python train.py --n_layer=10 --d_model=128 --n_head=4 --n_kv_head=4 --head_dim=64 --d_mlp=512 --vocab_size=8192 --activation="gelu" --norm="layernorm" --norm_place="pre" --norm_eps=1e-05 --positions="rope" --rope_base=10000.0 --rope_fraction=0.25 --qk_norm=false --attn_scale=0.125 --bias="all" --tie_embeddings=true --parallel_block=true --extras=["capped logits"] --init="normal" --init_std_qkv=0.0449 --init_std_o=0.0317 --init_std_up=0.0449 --init_std_down=0.0 --optimizer="muon_variant" --lr=0.01 --lr_mult_o=3.0 --beta1=0.95 --lr_head=0.00884 --grad_clip=1.0 --warmup_steps=200 --schedule="wsd" --decay_fraction=0.822 --decay_shape="linear" --final_lr_fraction=0.0 --batch_tokens=[8192, 16384, 32768] --seq_len=1024 --doc_mask=false --train_tokens=119900000 --steps=6635 --dataset="wikipedia_en"
Each number is 128 + 32 x the weight over the matrix's rms, rounded and kept within 0 to 255. Layers, rows and columns count from 0. Numbers have three digits each.

# k: layer 2 attention key, 256x128, rms 0.195, rows 219-255, columns 0-63
# q: layer 2 attention query, 256x128, rms 0.189, rows 220-255, columns 0-63
# v: layer 2 attention value, 256x128, rms 0.156, rows 192-255, columns 0-63
# o: layer 2 attention output (transposed), 256x128, rms 0.306, rows 192-254, columns 0-63
k219:148127119151125158118085121129121127107127135136084179162146100139106132141156126077089094131098135074137142119174136172128168101073145118201097123124113194142099150133153120123169087121127166
q220:159177061160119122116080093120098185161134116086125123128155148128133142150178130096127085128162112099074132200130145096145158165162112105146101174081120058099118099086186213090125166131141086
k220:116118139112079062187146146164095153128150084136162148098180135124152115134123175130154127153111108121106094147135152106141121079175126108095129124114102098079067130131183142135123124115132160
q221:138136133103205127100180110129106167109136165091123116148106108099140147116138156153166123089171146192114082095058162164182163113109104142079159173123116109087162129163094144096097117129170103
k221:128119117113113145151114166093071124135087123099095111079124108135181137166110122195130124138122200154128104122142092151182169149133155120063095100111124146112121099114134135109150114156134105
q222:122136148133143126098134123143171117154131120141147145114140131136134053139100152136105159147071163148151157081167075093117097151132145157157153124113135123165169161178126132093126123182136122
k222:137133131138155119109110115176149145142129094130127137128164131127089089160118142100128196115151105080100146064139138107116107143127088150083124133138163115169132163139152124174121147129093085
q223:137122107096178131116127171025118180165143104103077148107164138169101112134117146160108090122160097151106104152122133180139094152118102154112171139069184095148121123134066112104170104078148142
k223:139113156148134073120161187069120150130182130122093129103160066090115064128111143149104113161119078123128121171174092127141151178118094116114173148116121141141118147125154115130134135067100156
q224:110113154133089152156146108107150097134120047146114139149129176144095119147181114102133193030119089132068134113121140182156130091129155093197083118121149096120175131149148088107133135128144131
k224:147136138157121146122171141142131135147170102127130142134116147074159120127124149189159150118098109160141088111133145145128101054183160108123109117130061152116143079113176071149125125136070153
q225:148135156088131147094203132150181109093103133179136129128142152079148178095122120123142147177160131095155106106141081076096106095163130052121125150088128129149155215082127176125097157119165144
k225:139132129100134117127104132145154048138144177144110139130110169109107181144165149175140142120145152140094113208118081141121074103159045124197120195109157154117173211120113174124076168139080111
q226:117055132119113121125122168114166122110062140162125115161159157174121147117163106122121143090100194152162155119119142140115144126127157096128105132115077148178145112149099122121136082125084120
k226:134108094120137156126152102093170138057082107148092110140144164112128117160146131146158133132112129092127138122123167120138087130115101126148135139134119125093129107172095116134092185108133137
q227:097154099110104098093119156142160112189150117128109139157124104114146122111182139105127153130171108128182144133146117098104132142085163090117123176146139177105143117120134084163075067134092147
k227:131130129145142165127147112116137145141089122077091108162121094143108137117119190113121136117118078121110075143124175150120157149125096136150085149149134150131145111158110099163109135122092121
q228:132178173152097121157137119088159119144108129125068186117170105137108081141141143151153178115104109121110114103168117164193110110115111143161149122147074110099130100143127107171165107129098094
k228:186107191161119206091109166132112125109144133093157137189155076162108102159145102108148118091144098141152114070115101127064114110119105065107102098166098154147118109100139081142140068132126088
q229:107135122120143126194154123044171089120130114132140149150127129147117080127154104159085170122157131163224115111157214089125124119098126118094090141135122098127055118132073159083163076109115149
k229:139181113142149178117132083094168145130117159137093137114186175110155096162123087194154103126103154107109131050177120143142122121042059112139066114116144095133112130130120111156157115079112203
q230:090095108145125155072079081118128133161155113124097091129133168132155077081135114136112166144163152073170088107145080130156153129147116122124125097127162128156131150120149168139145158152096164
k230:104134137126154115140130076124117113136157192138150128200113141137145106141166147159122139129210165121128102065108117095107097102130111137128091162169109123131150167140140131089146112136132095
q231:109108137132121123106138223101080121086148164100198102115132115214137158092150119141155129108101059164181085077111140149112131182129149095137134183119111179136146119105116108133113177148089135
k231:138105097097083182061188115132111169130129096161153120098145114097144138081101145143126124078090129059143108132162167200117165110116172139136136109119169134086213116143110149109158178149118152
q232:111105200169139097165222149072100159089149108096117123128145170094117158167113082151127111129060128113135163134082145115053143146097091147156111140187093061068169135146138116151108136142142132
k232:098113126149103205109164082103093152144129108078123082144149155174121086118155050110100104125073180140183172199106149152125156112106127141097151122126127115136130096112120167121102157116101169
q233:121123124160166114102090122122129170092169116156145105147168154123128162080095140122136106141131121108142170101210137132123119110131143145084120104127149154117172145162106110115065079131208164
k233:106133162123149095156143095126119126109085129085143137134119115182109108131134096183151076113093141199093176116113144117161110147172074120076146146150111154081117142117157118150209189126143121
q234:190102124082146143124197137158126124114173182111103139170154157137150108123122173076112123109106165130109076150089163076108086121155197097160144112073165092129156114082052179121148134187085125
k234:150108049148182101090148098165153125163138093140050155111133125122117112080156193115118121182114138176143096161115123144135142112096106156167128108121119164119128115086103155075099134172105173
q235:183118126151118129141143087153101116102109121088104124129131120107089201171125126088118072134178149126160132094061152137146142137077135110104098132167118101096116138146124096090152098097098173
k235:112149141111082065092162086088102120117096152090144125138080131108076174160122109127116149128113162117165129104118075098156098130110145108098157152165136111097107096170151096146122128166149121
q236:142161161107151105121145106146175136143130141103181144130136068129138140203124091150149137101080111154161167108116153149124127125103154173150106063080070067179110089164122099187095125130180176
k236:116116142101146173071120124110121205157119062136167124141152046184133163101104112100165167094110088157178150182147086042133155125089085167170126110100113101132122115072133098138134133121157143
q237:211116077161149081132142164109110105094145092108083139116108130151111119133089096204138082096086109135165126161144168073172105135134160129091177140141102231173158112145073134157138148117128132
k237:110072152157134060140120158073113180118067145082149101161117090126136121157101142186138115095098196153120135085170170170097141145102119124124152081111097135122179126141085135049164160163164137
q238:145152114148168146156062115143148143089106112111174085142172147164136149118153145166128129103152150144139108215125177155133161097160162144104131142070143216118139134161105113104155145154123112
k238:129176136108174083148136143085105170102062123123108128158120105085163161179125130167128161135113129174116107147143153142126161122131122125149133164092100121105119153152107113079171124131157137
q239:158121136150102103097138119117093120119124111137145101165137118105166149079114070092122093129121137120116119123167091120171099171107144148132178121244131177148132078095125172138098108164134076
k239:119120108105118135143149112079134169114119155130133137173148158159169148123125078109156092104153222126132160123153128124095096065155156096100165085165142169110169074102169125111155111137131078
q240:127120086105075160195152150179095113148124155165148186126106105111098150140133058116117108148097135089145108084144149116110154185104131116160137113120157133145131114163161105143150096171142125
k240:172109079120203161139111139122109140112142163116107172149098169073192146153092111099067103123113139104129150109122094072131136138132130145143186160109141148147187060147123111122149189128125144
q241:155051124158157167066095171143156124050107130171059083119138117105143089143105115119113143153141151143123145151120164137111129139120152169140118169112150198190137128125131125110147127110057111
k241:143101128119108166140103157132163131082151129119125082114139167146095122163151135138083061103141116098121124127111145108102114135136190133149123163183129097084136159162119128061128132109129145
q242:125085102137191131049173136124139133069173131135148111144127156181155133167125142107082120144129135158120101121109158125117153146175138133168099109109170181143125104145118098106068169158137129
k242:161123103110132152139166107115140119153108091163168130125138140129158099173160102118095109150135154169143126159123145145155159093091158172077115138086170160158134103154093115062084135164133089
q243:102167158098167110124144190161146123162155096154105113147139176108141158078116140073144115162124152090094134128106156105101101146160091151107145122143134099157097097122126158119115183122136145
k243:106095172112066130150133169152175158153113107158074152128133092142143110117126189120153134109140160140102137140073142130113107147150120144139111148090168169122158161129143151082112154088128122
q244:121081143149161138138141148167155093135090146083123154122128118123117172137107133133104141153128122088140108102127158087164143108129079152126104144083109141144138109083102161098117173140120091
k244:096146110099156131172140159133164136123134149132162132103154164144094135150180092184112151140113140161093118100150101096138134124083148142129140128130115108160111112118122150066114127134141081
q245:145147153152102163102102180144088110080088103107141128154097095123108138142130132140109073116176176126112135118145087118091132219162119141062144091099152184157142099202149094149165123156137149
k245:168128125140086213152110135139077148106142088129136139181042097162056161165101135095130136134100110139160126075093183149146142150165120102117159113112137112116140174140093186133115154090121090
q246:100128150149111092127137149125132149089159118123186077121123112147106177152123096128159108077130077160115132139095103102110136128085120138210101121182118094135136186105155082114145167141140153
k246:123172059120104137116131098124120087149111152136146110127124134102091157108079116122175128125131104114166115105136156123112111127111096109139114161197135118146137106077125098081160152064089193
q247:120132096083125120173162160133126184122110067118120092099119072146153117079208131139127138081129074125104133145111143136085135160097106172082079166214126145139121128179105118114150091135127106
k247:138102139070113142133133156095077174106103108114115118072129127116138111107112117127117160119078069152150128147145174146139137163134097196050149106178156106150143057160136135168112158125103116
q248:150155144124062143120132127133108123129176129138138194146157099137095150152103136127140076087141151151131144175136111087081072108131100105169066135155172092137085156210149093153113104112151097
k248:107187081149115106152093096118121172149144092139089157113174122102101166051150142083182086161154135161152093111159107132136147102168097113137136157123147102157132159174159119176104101142112106
q249:130136095121127209101175052087110209059130114113133035117141152090119113117165089076119110158182084177131161154150153128205165124128164110083153130101159105138142102141140146111125151137125130
k249:132079125111125126149147107085117122166109145080134133095077143053148101130075134182090137090158121093140111186105122151163115096160115114122123133138145151094058155175142108142191161134143131
q250:103141109142138163104144089090147058182104134143131129154089109093152105105158148158095130092172143119113192089157133122131136078128152169122161065160135115134104093131059076153145168101131157
k250:127086148078159125124183176099206171110142153126173140123132124125102118089158117145152139075175089139154145108128130136144125136111123082124139071148080133148124146083102106126169063100134113
q251:143086145149154147147059102082159141129121093110096108113161160089116092132195089161131196138162058105136156114147145146171147131103073138165092127139137170151147090146136090148115105143118140
k251:112104141128145153170161150148127151144152180069154108140099109164119117097162142127111135103166097113136152146120165180165138096111126049102119149158092144132107160154125120132139095101114139
q252:127078079128148128120097113131157136148129179151213127178142149112115132054149140134140163150125083091166143058111131107066115150102156154117137197064132164157196178081121125090137126117159110
k252:093135108102157103085192098163144083068084175128146169096154199133124117092145099144061135163105109088060113144149116179105095159128130105172194144129071143143141202137158163104178195116122121
q253:127140103138086140134117089117116114156106120056124147141171120121166094165161114119167107096125134119063121098091106182175053139068140124110148126154110118179152067130127125160159143150092141
k253:121076153124063120121138111103164148166130137071154144147106080158164107090142068075119181127134102108149103152164112103151146112160135145140152119154114096142162132160149159167093065166173100
q254:083112149157111172092092089128121095150107173161128117137121117164139133163130131164141177112137170120099072097146143123125134097091069115095113146081118115101143095146169141142117137137122151
k254:122141129107114203199082127137138116132135097162111139132095152137150121092143119153115161091161098136143103106155156087146165135131157156139124156161122096111110117145143110108120164151112124
q255:098135133180119123147173152119142135111096071155055183140165121184131141147150141150070160110105143101106105166118118118111123111124125094100136133101134128102117126121121173064105135093101108
k255:123151174147142118149116086132176140112113133131135123095144145108151121192152098136109180099080136150132102118098139156114077122116153147102106100131105174186123137160116084112090116122110136
v192:160129133123163118139104126136135130125149176127160097121095075124176044132145127081131200165071159153146151157123105118084142095113196179134109153137063152141094154143136154103149101158121122
o192:077140104127116141133173145123134107126148128131114170128115168149162178156147084130119095104156094125133134126112176154091123144161113112101112096091144155140141029115170133126087140094137150
v193:084151102166121124113104146119123103218177129134152083159068154180123097111135190104174122189092176132139135106087107165191116133106094104071188106103160178168147154140116086143144166178059099
o193:128150123050200188109091115119177188087089086114117139133163114152122095109082107141110128083130108142108167150195156154070173071131129145172102200098106140124129089098134150155108135071184134
v194:185100109141160090139125155207111200135191116142170114128077129150148137088105140117100121126132131131120115076031145120112154162169164076124103138151101149108191180131097123158177062121113074
o194:131052124133044129128092115096138143137136161136117150106172094084148102139103122118124148133199174119143179160136106096129138132099137163129156097194108075041085137157124171118138203123114123
v195:207129185178176188092142108138183118091094166139128183126151119072116112128068142132120089132186127126130148137116136213168130068148093147097093129085147169155123172113178121119145092104120136
o195:124144119130122121136090090156108112183111133084098074120134156149116119172174110126203181128132116090123142114122123123080121101153115115143131171154147138130106116148138115143055144164112178
v196:148160124135176130136182174154139088209134155134101159170091090129111122121180097134113171110160112105102072145155044115190089128092171138046129084117104166114188122099180120163120107155110114
o196:098108116131166183115077143129162121109105123130106081081123169136119175160121075121134099123077161172145167179168129151067144041164138150145090201106086189079124115159143153138134108105147126
v197:116152158172090136192087168104109192100143095119092145096162141110099117177111171151086114109136125142137117151087147140136162181156132112117158117162146104163123150133109114149144105103122116
o197:164052102078107098109125118133178140136111179149141105156151121105179095125120123051144159151114171121085091054115111133152084131136125104153174081134143081095095143131119139137109141180158121
v198:116106145120140156095125137203157121184155147143096165162135113110106116185115106149098145110072145127166158056185135087079092116132096107164167081114133128151156119014094090158111107123089156
o198:127117108134114148160059078113164111112179092115224085060146176141082133148146129150151115124138145141157118183107224137125077140172152176084123173090135102105100061208125118112142100124139123
v199:092146134132144140146111165083160115092133171118197173146141091173170076194149062161137169148118085152124069121087148146131100153088122108103159073111080134158103151147104147131169090131113135
o199:123056190115074100103186148081156089194100122156107118074182174124132108072093162071113176134113174123120118132112156170100186189141108106173132173149170106091138117124124131093163124149106177
v200:094076132156142120104079124171215160106148106141141180173107130129130130143122141126102118106118135069115112150153125126116090131116126133105092129135136180134111137163076112132100087145219148
o200:123140091109088200139105157137107144166142093114119176035123119130081084168149121122134073084152160127187107123195114098109111088152119118141118097121145108203103102072143163190147097157123158
v201:130103162173140178113098114101152151151117109127116035191122153161089131103107140101157142140100163122142090145184118117138130052124150087140085098156132150213122095117112154209101118125152162
o201:159156095102191160143119116145092132123213148078060118096142107148121134143131115163147094118141101094144103129119172114140085136069119155087196171091183134150131107122149135152106112155151140
v202:166131093168113066117111186141156121089060164123101139147109109123107119133089097096116091122111169161145154136171167127085167119129105107132110111152125107145148130141102164099162142138127069
o202:124154206101125170156190086123169133156157149178135146121131147116153135117094134125130120114133112120122146122114093104058098137155148133174126098131112143150094120121116087123095142113136157
v203:096167116141120131107106182140088144083132103133147193089107123129130117088103125113110141130182141106140102120059179128159120117162170141128097173126033173147163130194178135063120089151152166
o203:129103139124101139133122126122131117119075167144125108168113134128112075111178083051113073120116154135134163119199100076101115145103180119116116126172158131067129147119125146145143168128124135
v204:088196139141127200077113125074107038137124116144112186138149130138110104138145107115101113101122118173130139115085015119149065149052132131113178058187084149155074105138108170104146178113110167
o204:100105125121124063159105105130147134092133145114162096174163125139134174067184132126182087182080099104126143090134214162079144127136129126135109203132172162126145068137159077113128142091171094
v205:136083093130136134118142119157136202096099129081148114189098089123155151123161113184084168078113116088156107170156115119113198100053141119110104158211071108182156119159132133122098123131152139
o205:149156165113155132106097164140108062105163179157072138138127111101140148155066155094089090121193129167141138127086106139108069152179149148114118098079160140150122123133142131142122138123110143
v206:150122123100168091166148216156117157102102112117114182139110153113068117108137168147154163141148114173143167140127101070110113089143130138131096108099045131115088158120083093108169130135119123
o206:132128086119094175118114080111137106153156160137131121139111119118199133173109077114102057167122119117116154123161138140093115102122131119126177143118123159155111085150169125170083070153186166
v207:138114108146105157151073098090128134163144145065120144142157158114153080015096164160122107097078142114188159100186198100071130177188095136153138140161098119165135112095133114152129135147131139
o207:168193112102091115156160142204140089097165055178166148188145098099078091148121162140142153144190114147056141100109084105126109158103109151116099125112166093155096138082154112115140159126131130
v208:170143065129146100122103163077125145112112188145133102106098107194103148109082142121106162192172042079098160107138169160133096145127095166117116173103112104139167068167137118079114088117133148
o208:114117187167141123165139120165104143096104135126095120121139153148120098135175133097186136080086112139132126159135094151149158181120170108118179126116150177101127159118122082158139179116120081
v209:133117146081108173128152096093141144168169137069108163170124191166097146121113090142125130117153145139077110126155105127107101087152145133094125116192135180168154178168051153153162107128150113
o209:141143126153119140165123139146098128117134099179111102137144121158132098110135186190116141160125144125146119146111132147155141147079068123123128146123165102102130126090118115115149157125151138
v210:119160094114137097163170163147131121089122128099152172137115128103136204073173114156096137113172142092107176144096119138120094172107123120134148102115107091095116110135085140138151140099146063
o210:152098140130087128166078102094130121113109129194113164161136120096145116147125126120102072161103129139126133106149107128107124107097124118135098093144077138157118143135126119142149166149116173
v211:085132104119098128126066097131131187091114137178135158073112136120092181148137115118123111118141163075162163073104132174130150118138136135102142116113117132109067159163142143115110167135153109
o211:171167100131120160152126116126156097126144072115107111145132150129192085109134136106159153154123058095131097135170125112131106109141079083122113141126143200178154098107121087187154117114141143
v212:121154160085164112034039209221088110161131119207140113119141118159125124132074121109201136161182126131188079148114105139136131140152147137161099112158130114093149144137137165063136093094167136
o212:106113099148134163192128066035101161090111110104076119120106095112147088054182087119054067075114107149137175110178145062138095103100194128087169148160079158152160117151091096129093152146109121
v213:084175152175032116187177057121163140202135123163093168146179093078131165092114122190112112093144136098185109121132073080159117156056106117115141100148137117112163110141117178094119092169120142
o213:132115100071099129089127159182118072088156152171114106096147139077122118109131161039146108167151192124149146109083117152070105107189151156123107144145105125093052166095170102110167123118107146
v214:120097103170083105069169122107201083142056146161180123170106095118119145061121139149108142094193120182219135183130142108065084132080172088146182079070150108170191212134093122111174183164150126
o214:083192109115134115149120081146079140078136105136142134123143160082132093114130133131141122167162116063095186109101142142091174178171078172093109173146127118112063131090140095073114162100124153
v215:077188149121108126158136176135125104106126137095086089065171103142121107138107148139134088072183131134141091141145141110095105086103082142090086120119134103043116144199120135105146230128163112
o215:147150155086133116114155112142054168165064115178126154163084111106143166097110135116141146212068171113122143114099062098150116125141134108132146119161140146187149200081146133101116088120117169
v216:083131092164102127147146120168150120057139087119132187156172126134148155100156108156120136094141116141204139099119135151158112116112121180127118119122128138135123114058128137091100121134147111
o216:150146076138104151102110095154111105111135100142135163093119140100090100173137148099121117125149126158133155097153149132107129155128110112064101115109104106144092155157153152121124134116096160
v217:044088144114144187138121156100136147113181142135148086101088184140104119127189161077137168111168181126133123160084116148125084125071121106157135127126139120128061112104163072054183103099111173
o217:193113141168161104126110144077114172137097133127144165136134094154116153135061116165134116166087103144132098097178142146152142093189138145129194084145120113132152109172060127166074138158147117
v218:129115133126111114186163078100142080122112062122110188140156147099127191140112157152166156172074110081134147146135153072186128088119155143147137122128088114152152100172104124158150156143127137
o218:093152103095135151069086181155150126120160152102093096142083145125147065154149103105117057099211147149142122158112079138138120110120124145085087118113178107102079206089127173160141074117127130
v219:157088184118134091134136117114083146178084127116131177133083161139094159101117124145162156119152131127132136125113086111161093128140119144080161094108108208112148096151140149129085107105143108
o219:094121101180119121115115117147120076093118144148107121129184073102131157116160147143076063119105130111145150105116149131103150120072153127155098196141106140114137093144138127116182149112134134
v220:152152109108135160116147090166118076142107147148153120128185143158099141131121095110083187191160099131123145142143099131135122084116138150166132155109154119129135109153135122112150078120183148
o220:125113133171199147125108115114120107093163158109062130115119139094138093152160132097167113117151131142167137118138173071097126099112136124119117108139117171117119142134126148133076130192071139
v221:136163148226129075140194149142106158070100112077180126114070094119202102114107178091168128101142066151170128119087130130102105138143140086163117097111136134169116141135096126070127121105088121
o221:095135164091082156109099092089098111111123160196180108131145155097084173101140075132100088108127192148085141120143149127092110189130149137123117166135055104145124088177121160121130173148111180
v222:119133133177117118157137114095081092148115109113121181088121162178117078124122126133080182117088148110106057084108124128076102151132143076116144162105170064122090119121110163107153148109131121
o222:080087146077120127113084166158156109120187149158187114158151149031112130180167152091119156158151149141124131122109105091132151176107119128129089110131128117124085165129107169157142130123115170
v223:127117158118157132148096129106105094190149121186160122093162069152115080158064148090149103130154181212160140125187151063104113069132119182108059113082162160149132065157098167073109154103095149
o223:094167080110133144096203091155148133128119117077088149093127144123130170090148107183090117122084088085153187117125152104142082165106131129092140173130113134163126133041192125114118105112175140
v224:180087123143127126115088074107179128149122094219087118111140098128130132124097095132132117087142187121152140067117085091133197153133161114156144141096089144088162079127152117087178152131154189
o224:099133056146112121123185160131107129157093111120131114129104155113087104066143092132087130189133093098108116165158134129135131113140108170135117164233132148086136121092146112133149140144117114
v225:134127186086136132137109072120080116149127130087111152080092118118106110186110190104175125100148144136146136157088108111117126109107170099123108070230161136141147167113163146145108124087124153
o225:104110135107124145096134173130179095134144119136082052132144194129169079074142111170066158108114165166119156103122058114156090127127122131132091210106107100136148128086105111155113109153152147
v226:101197150093063153145136175138141175157128075136150160087153074156131151104149176118157133097087090093097167094068092136133136184058148041222108125107118107119144099131161163118085143115173146
o226:192079080130175131150110136125091109090144129160129097140095179070120118112106124097094067204139145185153073157153122125148093162127149176080169081149096093096166177155100104158134173136081122
v227:130115137101154172078129141116168094117116097145087141114124089133144125095122159126149145182165138070148166149120139143124118145075078108125121057092123119094152128135076113097160139079081139
o227:122165070101130089192152125129053126130086118121090100128134141141127172152094145186132110146112095157097124133055047155158157139163141176090193155116116107108097159091155098126130170128119184
v228:118164159167111201053173127086153106127102187138149156189133091116089151124140070162132094127120102114092143145117143119099117086114113079131150130131079144153094087131153144097143077121107178
o228:078138169085148113176124201151123119167120073118085101043124180163100124087122137130174120152141146154179145170099115170107126167154167145096080166156184137160137159079142102133112123113143105
v229:117088079102111112159189126131096101090100148128120161149112162133109149114180112103138133116104136153178134135157139139095129085070146089081154096136108144109161135133124070172156206096097121
o229:125170128105122120139117150112136159132086133186123087140163093112121123124052138153060111136173162104107113151129111078144167137127117135202083154142124159159125140160164135095147085150135152
v230:150134112121141098123166153125095136096109145114148167115081146110101092133123082112136108123092221148124112107134147179135128136134145191094131157131139153171112072132138087144167137162146113
o230:116109132197093149140088120122187143121155138152152155154164118158159126122150103163083135082119129114178110125188153113111099171084070066139098090153120117134109079142103118137119177113141126
v231:131122115194100101137155123095151099135093128157131098142102116177092108112158125141094154153153123139138110134118140122159108144133186109075102106106126168180102102157125163159148166159125077
o231:095151152113170189142172124132156125103133104132083137098146169126186164100099094140178150124051112128109148109183116155061128144106063078124133140145129144117111116069155126122146132102153122
v232:124098151143129120121160099144088192108121116120098113164201106118153042137135076128126115103191100153154106162154151106099181143176139162091104132130115170109047097189188129120106101155085117
o232:115162139115091117107141163169164079134082109156138140113086163153132195165092169059166140121139155125139104105087113159128068179149131055119110140095162148131144169081127143120127158112127129
v233:111100187065123119220105169128196135107135177094090133169099104107122111085116186091043152150187114113141129130059132115152070152111079134148125123182103171141111110133128148117110185101127138
o233:132068109129070102083144122130132076161132137118144120073172128164174128204098159157156120128110119117113140106115123203134187096176159132129146119065153096024114124133155081163139085113137140
v234:169150175109132151158162065182103131166116107132131137133118203100135090140112105096122122131106106140086166155126109145163120136115100130101112118119083140128133086135085122135146128019063134
o234:115129164135129146102123148091133087125129122131086103113137065135175182087106139160152122137160128153129110143122161147119102088127108124162123120147112130154138124172113167129110096192120131
v235:072082108128137114108081125089147132169117075188131153172123213093230120153076097098174126145165126060128120130160064113093087074077154197050100138063085137126173191073113107100157167112126137
o235:132135140135145131091145123129108111136103168123060079113111147099089096111151160104107225129121069116104166164130136115139211115185071110145159169180129133105088111149118129116139072130144177
v236:104152079093094159136168105115111072133117151163114175133108118112159137084135075090132117184141105116145048162156102112140125135132077113053114110186086113114166130136153145159136143128145140
o236:116130124143113096155107127116105159148133170101161092115171093115110169159158154140108092087105148059131127150119124074128166094107155133147117114110130147074086132126146112111174086123066170
v237:109169084154148081127208122114141067111117112132112098134191144105162121105087107109061126136130130106105135177172099089107110084130130189119107151108108127121115095151133108144133142146131150
o237:096137105156133130094125127191098163114095175146117134138080147139053145149191121128150143118109146122137130096149129110138165111083119085170122141100110161144128093128148146131138076162129134
v238:132114105143156127119136187179145125167180062150121178114124107158185160093109187160148078144074142082073105108142055072186199151138071113057068143107106130126117169105125118092062109151079170
o238:160161111132113121130124075131065168121109166102133115130127103113076150137139079176156093143117135139160162135147113155142122063114158169109197122154081068108114104164133138152194133103120051
v239:119153110158164058072091119080112141104113097171098142130110111147103134151129107167141129147075074115130084069122142132170130050143100096137109139088136204149132141077140137115147077175141080
o239:132132122151140163166133082108119164158133125121170131093126124129119188093110128133143098119070116130098121185157158105104137148118141158110151125172116132131135069167142125101180124131125138
v240:096134090160207142117075096063128239151140110149108124163088169173146136071120134101137092161106131161118109151138067139116087095119061144124182060154198142068218148183152127184112105095157141
o240:162160146094204153146107111128170125095095129053083146113137121118130130142157184134168161121143064087122152122092116082168146053078183211166079120068112150179165109122106164177106133134112145
v241:137148095108158149104089134120120068123091165074156116139127146107177130097124151127164154142149166153141170064118099140114095110224166135143190142163105094167144129125096167204154117133197104
o241:130111150104142127136140148143129166085159130143082151197137175136109040138146152117081138093161097118121179163078142141096161139066102122136063135110163136131171125101087120110055184100139145
v242:175108129138112101128081141115161122139097157138124199129124109100116103148126098206098119077174091177130086100158133107153178120159140170104120138056179087136135174163084112094103141118157137
o242:081142147133080111091182114133095057164127162117187126140131161083183132146158146082119174179146163097111153168060133101107114155147109116118146117173101144130116165101150123112150094147126155
v243:150202137136177144122159092124098166157115095194092118119076097142149179170161123112156146137133119198148155095152099132114107131135119167110145149144171154109103100111058098133128091144113117
o243:109057064115106144177053114125123150106155099113120139147139089126070165126111148135044102084138104072155124155132179102141102108097126166155112085147064137173153147112160135131127185112201136
v244:111107043149169108042101157192107099163141130115111067102134110077067077133108204109121177155141140184109121160188137159141130097192031126200146061125134106173196070142150157069165128092115139
o244:144132144094116167125148093093122142099164121113136215116144142206162127136142099135154084113089095094125116124121145148155076179063169107096164200081127137133117073107061113158083116196139083
v245:131138130152131198096129122152162143107114149159106169168117058106132174121153112154145112136137120105173129081146105090130147119141176118090185099123092132149114067130123153138154148126191162
o245:130106044121141145172112140107098125142144091116099160102127144120116095102103142128138122089142112161132137155135158108093105144086124127087120117181156078083107166103177144136125137126141101
v246:176131137100133160135045154117185157152069156148148156098093125110112115177123124096163073156180142199169156187099095110102125152113149120121158219130108105152127139125191108096162159159083197
o246:095142096131164130100171125146139080137129112029119115193139127156167111110132048140103118142149110104166158098163183106104144040148128134128105116136147158135141112114100096177095090144149096
v247:136127123132133099166094174148117104128182160114122102109130121079137145111110159127109097195131084132123089141164108156201123099148145165135145153139181177145122166169112124088043148058113136
o247:084127101094165175090213130108083133119089145143130178134127137157115114116160096107116093099107189168160155145152129109105165088112150099142136111141059112120163121122152143145176077179088082
v248:195139110124180148172114126106082103121171119174160084147107164169083147099109162193080100058165119090139144166122151136181152148152079142091185027102114089140137073179207116163121163121185117
o248:140149155146125112134117152160164146112062114110020119135134109133141147157117124123136155160124110142087106143112061142148099099090161096130165204103132185124151197049083136168100114120079133
v249:088142149134118160159138116166184086158153137116140154129180150088115156083121116117112131111117141195106183134152130100120195122115140137083130128107123096091141124136114102158132161090081120
o249:149136128107164087123125101107099136125094121096125151099135103102193129148148151129167124179154133093177120083087178134156079108107099130105127086130128122154120152153154180122085098123152107
v250:137174130115152108035223100155135141118154105093072146104090154106144122129138130197102142157129065130133148143150143108176131161130163201152130150134099158165139153117123089179158154168116181
o250:100105147166138213167091148110119067075105137133141105116076193170147122132109155117100165067086133189129113147143131169119130160109071081127132144109109114116147106100094111129135099115144101
v251:130129157097129138153111084097171146105161193120139134197156150141096113102107052065124172124163063155090168140144138112125161141120168107155117093132190110112129135171101084140106063102096119
o251:129132213152142106114190168113174089174112089126119122060119153144178116145115182105178137143150155145158092138088130160114124119173100136153160141103135191114163192085124158134105156119146133
v252:100146097107128188100157129125096078163177158108136140157167155112148148126166113139120095148209119131157157145103090125122114128113086163159131117192190156113104108133115068107147065121127141
o252:153128121159111086154062128129148126089116165131145136148147109165095138140112150132139108132149181143154151118127167079090107073153149118137111126122082133145121120100129094115106146157122134
v253:078147115144112127120121118173141148110125062127079156136141153212119141137101105144110106089160114150088113170134146145128166124080088081128141123080143126156167163113135176114117112145149141
o253:155140167118128146154102083122131102150117153137136074108097110129120123155156130120120158158076094132117109095144156106159093141161140131085121124122131129127089133139108133131155127135114159
v254:131169113121134128109132184140145156148114122115182097143091156067174131071127134128132126126083147180073112046119103142055057128128155100142122171099146149129094098146114152111114134158088121
o254:139101093087099120191171147167065135090141087128100192086157070174094161159088146165103136110162125108188134143125142139166204164093098140136105090100108133187163135123159135101109149092178079
v255:172174170104160040106190117164141194108205154103127154156086100123102092124109131101143119145143124142124123179141077142116118112213176134130104094064116138227187153093131124109139119083073059